Weights of a small GPT-style language model, trained from scratch on English Wikipedia.
Size: 16 layers, width 768, MLP 1536 SwiGLU, vocabulary 16384, 110M parameters.
Each number is 128 + 32 x the weight over its row's rms, rounded and kept within 0 to 255. Layers, rows and columns count from 0. The size above them is the row's rms in percent of the matrix's.

# layer 9 MLP down (transposed), 1536x768, rms 0.101, rows 439-444, columns 192-383
size [ 96 101  96  98  99  98]
[[105 100  75 122 177  84 136 141 160 104 179 112 131 124  85 137 173 103 146 148 103 188  91  92 136  71 164 101 154  93  92  99 102 142 145  75 136 128 125 171 146 143 156 132 150 100 162 177 117 102 116 115 152 123 109 116  94  90 209 144 141 147 170 142  90 131 136 103 104 195 139 129  75  63 131  95 163 104 165 129 136 113 102 165 115  33 116  98 135 143 136 123 160 125 128 165 193 158 165 132 147 159 156 137 122 119 101 132 162 173 153 191 107 145 152 106 132  86 123 101 134 159 131 158 152 145 158 178 154 105 139 146 147 117 145 144 155  97 179 103  43 203 140  66  86  72  95 143 124  59 121 145 168 134  99 138 116  79  87 111 151  97 145 140 154 110 168 101 113 117 173 161  99  86  97 152 121 194  80 144 158 107  71 121 144 117 102 147 157 129 114 173]
 [140  90 174 119  39 143  94 104 151 189 131 148 106 125  99 135 203 206  57 141 123 159 129 198  98 135 151 115 178 103 139 152 136 115 163  73 136  82 122 119 183 103 191 173 126 127 109 154 152 162 134  82 173 153 150 121 186 143 122 118 149  90 108 110 166 151 141 115 117 101 185 102 107  99  80  96 141 162 128 122 116  99 116 138 138 126 115 133 152 124 139  96 108 154 158 150 121 171 132 132 106  99 131 133  83 160 132 105 121 131 110 124 189 147 119 162 108 149 121 138 146 190  97 128 126 162  81 144 180 105 186 155 113 112 160  94  99 172 150  61 156 110 160  88 134 105 173 100  96 130  72 170 116 103 140 118 132 138 105 158 167 152 133 165  91 150 155 112 129 124  82  77  95 101 136 137 192 199  92 208 121 187 163 117 120  87 168 130 111 116 111  79]
 [100 115 116 120  88 135 116 121 124 140 115 129 155 121 117 125 147 107 105 144  87 140 139 164 101 137 107 102 163 126 127 159 200  87 116 136  94  57 129  87 151  85 131 132 139 105  89  74 110 135 127 100 125 145 186  97 102 148  74 173  69  83 113 130 157 174 136 115  95 160 132 159 136  95 118 168 122 108  98 177 144 174 215 121 129 100 163 103 145 116 121 135 108 162 132 164 120  89 129  83 160 132  77 127  98 145 120 159 142 126 148 161  80 152 148  99 109 179 119 181 108  93 160 104 155 158  95 114 182 132  86 134 145 118 130 135 137 143 130  81  93 121  99  90 123 109  79 141  92 135 143 131 145 133 128 123 171 136 136 105 150 147 136 222 141  97 138 116 130 122 147  73 135 115 147 103 126 177  64 149 178 149 154 119 146 147 123  51 181  44 148  98]
 [107 147 168 121 170  99  64 143 108 141 159 144 129 206 150 160 114 155 126 154 113 193 143 196 119 170 131 126 150 157 105 153 132 120 110 118  38 120 149 175  98 103 108 120 139 201 125 138  97 150 202 157 131 132 141 135 122 144 155 179  83 185 136 152  93 166 122 161 177 160 149 145 128  99 116 171 125 179 155 148 217 159 100  92  96 105 160 169 131 137  82 160 111 149 131  58  79 132 131 130 171 109 118 163 114  84 126 129 180 197  97 161 104 140  80  99 102 138  99 121 115 130 147 124 145 150 108 114 131 157 115 159  83 109 150 107 112 153 148 107 147 126 175 132 141 179  95 151 103 150 104 100  76 201 148 120  86 135 139 135 127 167 106  24 145 148 178 145 192  82 132 118 108 193 144 148 129 129 144  89 124 178 143 132 173  94 144 146 125 165  92 118]
 [110 143  98 162 105 127  98 125 114 193 190 122 154  97 122 160 138 113 130 106  92 109 108 126 126 170 138 105 190 135 129 120 122  71 116 174  99  88  63  64 101 102 139 139 114  85 177 137 114  97 120 100  69 130 120 119 156  52  95 163 102 152  42  97  97 119  72 124  80 101 156 148  63 102 110 162 149  78 150  92 148 169 101 121  94 133 130 108 162 114  88 132 139 143 141 110 208  96 124  77 159 174 132 171  82 100 109 121 161 103 143 203 159 140 135 122 119 169 112 131 126 126 109 147 107 156 136 155 141  90 230 155 108 145 132 144  76 117 144 139 101 170 175 125 154 117 146 161  99 133 117 147 179 101 106 118 145 132 130 104 150 113 153  87 133 126 121 143 106  85 172  99 118 134 131  81 123 112  97 185 106 111 128 166 118 183 131 107 161 105 123  74]
 [142 101 116 142 160 176 145 107 132 109 122 142 137 154 181 140 198 152 160 118 132 108 112 120 164 156 144 229 103 129  77 118 125 133 166 128  61 127 113 134  93  63  90  97 201 145 123  90 170 126 173 143 146 135 151 115 152 156  90 101 141 150 127 181 134 107 110  65 168 150 150  64 101 133 154  66  84 101 130 128 181 153 179 122  74 117 131  79 125 152 145 166 141 102 156 132 121 120 122  81 131 145 119  62 108 111 149 172 143 112 147 166  70 105 100 132 142 174 105 124  69 135 127  74 147 149 136 172 102 146 116 114 180 211 160 171 112 120  82  95  52 143 132 161 156 148 135 165 133  84 106 117 149 100 173 174 137 142 137 108 105 117 150 172 129 118 173 139 145  56 154 156 118  98 169 101 151 213 187 147 136 134 185 145  89  75 154 217 144 148  88  93]]
# layer 9 MLP gate, 1536x768, rms 0.0851, rows 440-445, columns 192-383
size [102  97  98  97 103 102]
[[165 161 111  59 147 122 102  96 150 168 160 174 114 112 124 160 147 112 136 119 140 102  95 102  37  92 120 151 111 192 116  96 156 121 146 104 182 136 192 135  91 109 111 111 164 123 127 124 162 106 140 132 137 105 159 125 132 163 122 114 118 220 150 142 144 158 164 131 107 132  99  81  34  47 144 112 161 126 123 106  85  72 107 143 126 129  52 137 177 173 118 140  91  92 159 125  82 126 181 167 125 116  86 136 124 129 148  95 140 136 159 158 107 172 119 177 143  80  79 133 132 154 134 125 161 147 143 113 173 144 183 135 158 102 145 161 200 126 118  87 123 171  90 117 197 125 192  92 128 118 140 130 140 135  33 162  72 147 102  91 135 137 146 171 141 104  60  62  94  88 120 152 103 136 129 146  88 168 154 116 110 127 131 185  84 165 207 107 211  98 125 142]
 [220 132 165 121 148  74 118 113 112  56  86 144 116 180  99 117 127 119 121  84 112 126 147 222  96  83 139 162 168 171 116 164 144 165 124  81 190  80 160  97 167 109 130  95 112 139 192  92 148 125 142 126 108 151 134 162 129 163 112  88 148  94 114 112  85  98 103 127  96 127 144 174  24 144 117  81 126 155 110 163 107 109 158 111 124 163 111 157 119 100 140 133 123 127  69 115 150  86 106 114 136 137 120 168  97 146 119  88 115 170  94 142 117 135 142 113 124  69  93 104 146 153 190 130 105  99 214  89  66 146 113  78 166 123 197 131 160 129 107 139 109 175  73  73  67 147 159 185 171 110 103 165 135  94 109  93 125 104 153 155 153 172 156  72 153 123  65 119 192 125 107 132 104 120 108 161  87 103 188 186 119 128 124 108 158  70 141 168 146 136 135 135]
 [137 206  81 110 132 127 121 159 100 113 125  64 193 118 120 120 114  96 130  73 111 154 107  85 128 108  73 141 199 117 127 128 152 128 103 210 171 139 138 108 157 139 122 104 136 146 173 122 107 137 131  86  82 114 127 134 138 148 136  36  83 189 198  73 149 135 177 118  94  97 121 134 116 111 129  75 189 138 120  61 150 129  58 139 121 131 131 101  79 167 155 159 111 127 114 161 122 156 155  93 145 160 166 105 155 152 173 164  53 139 160 112 114 121 109 127  92 186 155 144 117  85 157 179 107 131 181 132 125 115 135  69 118 118 131 145 147  88 163 108 135  98 117  88 168  72  90 167 121 205 125 126  82  91 130 132 104 176 164 136 139  86  88  75 201 147  89  85 116 143 132  69 131  94 105 147 149 106 160 112  94 154 154 150 122 120 108 114 116  88 164 127]
 [103 133 150 123 148 188 134 101 165 150 177 108 144  69 141  63 113 127 111 151 123  93 111 103 116 161 127 105 111 110 128  95 132 133 120 181 173 172 139 181  45  85 131  78 126 144 166 147 130 110  83 216 146  97 136 143 183  89 116 200 144 135 127 117 165 130 130 126  89 152 171 131 183 133 120 108  64 122 140 142 176 172 198 145  81  93 169 129  50 153 139 187 131 151 130 148  87 138 150  91 120 139  95 172 129 100 100  99 130 155 132 178 134 104 104 117 115  83 119 130 141  98 154 151  86 146 131 160 152 141 130 146 142 129 138  92  99 172 153 140 125  91 188  96 126 150 116 133 182 185 129 108 123 139 144 134 134 158 177 124 137  96 108 113 173 187 141 111 154  70 152 122 119  70 140 149  86  90  71 185 107  93 115 108 153 124 187 160 165  90 164 114]
 [138 120 141 136 130 167 138 149  72 170 108  93 163 197 106 120 142 172 129  71 129 113 150 167 131 118 165  83  82 153 129 138 159 162 170 113 170 176 136 142 174 122 183 132 141 135 170  94 127 148  78 112  82 138 107 133  91 127 160  72 115 152 159 122  52 117 107 113 109 117 135 133  57 148 115 137 168  94 131 138 167 151  90 132 131  65 123 112 128 164  73 146 117  95 163 173 108 180 188 101 143 143 100  91 163 116 113  96 161  84 201 120 159 110 183 130 130 144 154 154  94 127 136 113 129  99 174 173 141 113 170  89 186 134 139 126 162 151  39 177  14 126 147  53 129 150 123 146 150 119 185 138 201 104 141 151 125  89 106 134 146 142 140 144 172 108  86 174 100 126 141 114 110 148 126 133  81 155 180 109 114 110 144  79 129 131 149  96 136  88 119 110]
 [142 132 142 125 153 101 144 154 117 113 101 139 184 146 109 113 106 138  94 156 138 119  77  84 161  77  85 126 109 176 152 113 145 154 150 120 211 140 114 170 152 163 110 178 162 132 103 175 153 102 133 108 217 119  66 168 129 105 150 125 114 176 122  51  61 152  97  89 123  90 110 157 104 157 165 126 151  97 132 150 121 158 125 103 149 147  66 178 156 143  95 131 131 109 173 124 136  95 128 184  99 130 177 111  97 133 140 125 161 150 119 124 120 153 147  81 140 118 185 115  79 153 124 121 109  73 132 113 126 175 156 170 123 107 105 121  62 149 158 178 134 119 166 174 112 147 157 141 119 162 177 143 178 104 131 159 109 104 124 148 145 107 130  73 104 110 157 146 111 114 144  76  96 145 165 160 102 178 153 146 150 160 106 125 123 178 133  95 120 147  99 109]]
# layer 9 MLP up, 1536x768, rms 0.0893, rows 440-444, columns 192-383
size [ 99  97  96  96  98]
[[126 118 140 147 101 137 142  92 119 170 187 195 103  77  42 110 153  55 118  58 102  79  95 125 100 149 172 113  92 139 147 106  82 114  71 120 215 140 111 121 126 153  86 131 100  68  64  49 138 155 144 156 151 106  97 161 125 101 141 162 218 144  91  95 159 128 185 154 133 169 160 136 140  71 161 119 100 128  71 133 120 104 158 126 171 149 140  84 137 164 141 151 178  82 147 132 171 166 103 151 117  99 143 124 156 141 121 102 158 124  84 136 149 124 114 140 127  52 112  99 128 214 168  61 102 107 131 154  92 146 117 137 107 153 111 148 159 135 114  86 149 149 164 108 128  86 129 111 119 120 156  84 144 137 170 137 141 181 128 101 148 103  91 106 104 137 121  79 125  96 201 119 120 127  87 127 152 127 170 159 114 199 174  86 138 119 195 128 182  68 138 138]
 [149 123 180 136 143 119 124 115 108 172 202 103 110 146 132 133 125 146 144  88 129  94 159  99 191 171  74 127 174 153 126 107 141  94 140  95  90  84 124 173 106 152 117 127 163 122 141 172 180 137 207 132  66 139  94 135 112  90 116  77 116 151 124 149 133 119 105 127 129 113 167  92 126 130 130 144 153 103  83 182 181 127 160  44 160 102 169 158 172 121  89 130 199 180 136 145 162 122 143 139  99  90 129 162 167 132 115 172 111 113 146 135 130 116 158 149 141 167  92 148 158 129 118 109  93 124  94 130 142  99 132 180 117 162 118 123  82 116  95 154 100 138 130 148 178 163  93  97 147 209 159 138 172 108  76 127 169  56 118 127 136 190 110 122 154 221 128 139 147 146 153 112 129 105 132 180 186 148 166 102 121 112 123 111 114 127 171 151 149  46 100 112]
 [113 129 129  98 114 108 210 129  88 143 132 100 176  90 170 174 120 199 105 124  92 187 101 136 118 135 119  75 166 126 124 177 175 158  89 180 143 155  90  94 130 142 126 109 146 202  86 148 112 131 132 118 178 144 101 124 116 180 126 151 126 151 126 140 117  83 154 116 120 117 199 147 144 228 109 129 153 159 126 105  78  98 143 138 113 145  32 134 169 114 137 153 128 134 131  95 106 123 107 135 145 113 151 110  89 109  61 130 130 140 159 127 118 133 109 120 156 115 137 141 158 120 124 109 124 109  95 132 174 112 160  71  56  87 163 127 118  94 151 120 150 135 155 148  75 200 141 110 125 148 115 164 142 111 149 119 158 101 153 124 157 146  90 204 105 102 149 182 143  85 152 137  98 146 150  96 139 141 165 119  60 142 111 119 140 113  91 113 140 119 168 109]
 [ 97 144 174 160 126 121 131 155 107 154 147 137 157  73 193  96 132 175  68  97 140 132  87 125 101 141 135 116 102 102 207 138 174  76 156 140 182 100 104 131 137  57 113  86 161 131 141 147  79 133 128 179  54 120  84 138 107  12  98 171  81 123 110  73 179 131 122 170  48 163 138 120 145 130 148  99 167 122 138 135 206 120 167 128 105 152 135 114 101 110  98 127 144  63 178 105 127 150 142 145 151 118 179  90  79 127 161  82 130 136  76 107 172 147  70  63  77  80  72 119 109 163 114 117 123 118 127  93 150 113 156 152 127 131 134  82 109 134 100 151 128 186 106 107 110 100  92 142  94 152 154 116 158  84 122 109 121 149 102  30 128 164 130 112 141 189 107 121  98  81 118 156 119 146 154 144  79 110  65 139 162 101 159 120  96  96  67  69  70 114  89 113]
 [145 104  95 140 210 149 154 152 151  91 122  89 136 142 126 115  88 159 172 178 146 118  74 138 146 167  97 156 106 142 171 166 107 131  98 118 105 118 139 119 160 121  90  99 130 143 135 124 130 131 121 132 149 141 101 118  96 151 135 189 187 113  99  94 179 156 122  49 114 174 190 104 112  94 123 145 125  96 119 190 116 128  66 152 152  92 166 133  74 116 135 111 131 102 109 134  74  89  69 115  84 120 135  79 165  95 124 142 166  62 144 164 136 134 149 136 101 124 155 150 112 113 174 134 124 104  82  99 144 112 173 124 168 114  69 108 158 197  90 135 123 133  84 100 108 123 112 167 123 101 181 130 150 101 164  82 151 146 161 132 123 163 105 129  78 180 147  85  79  88 134 110 123 110 204 157 145  98 121 101 146 111 157 137 139 151 128  85 176 120 122 152]]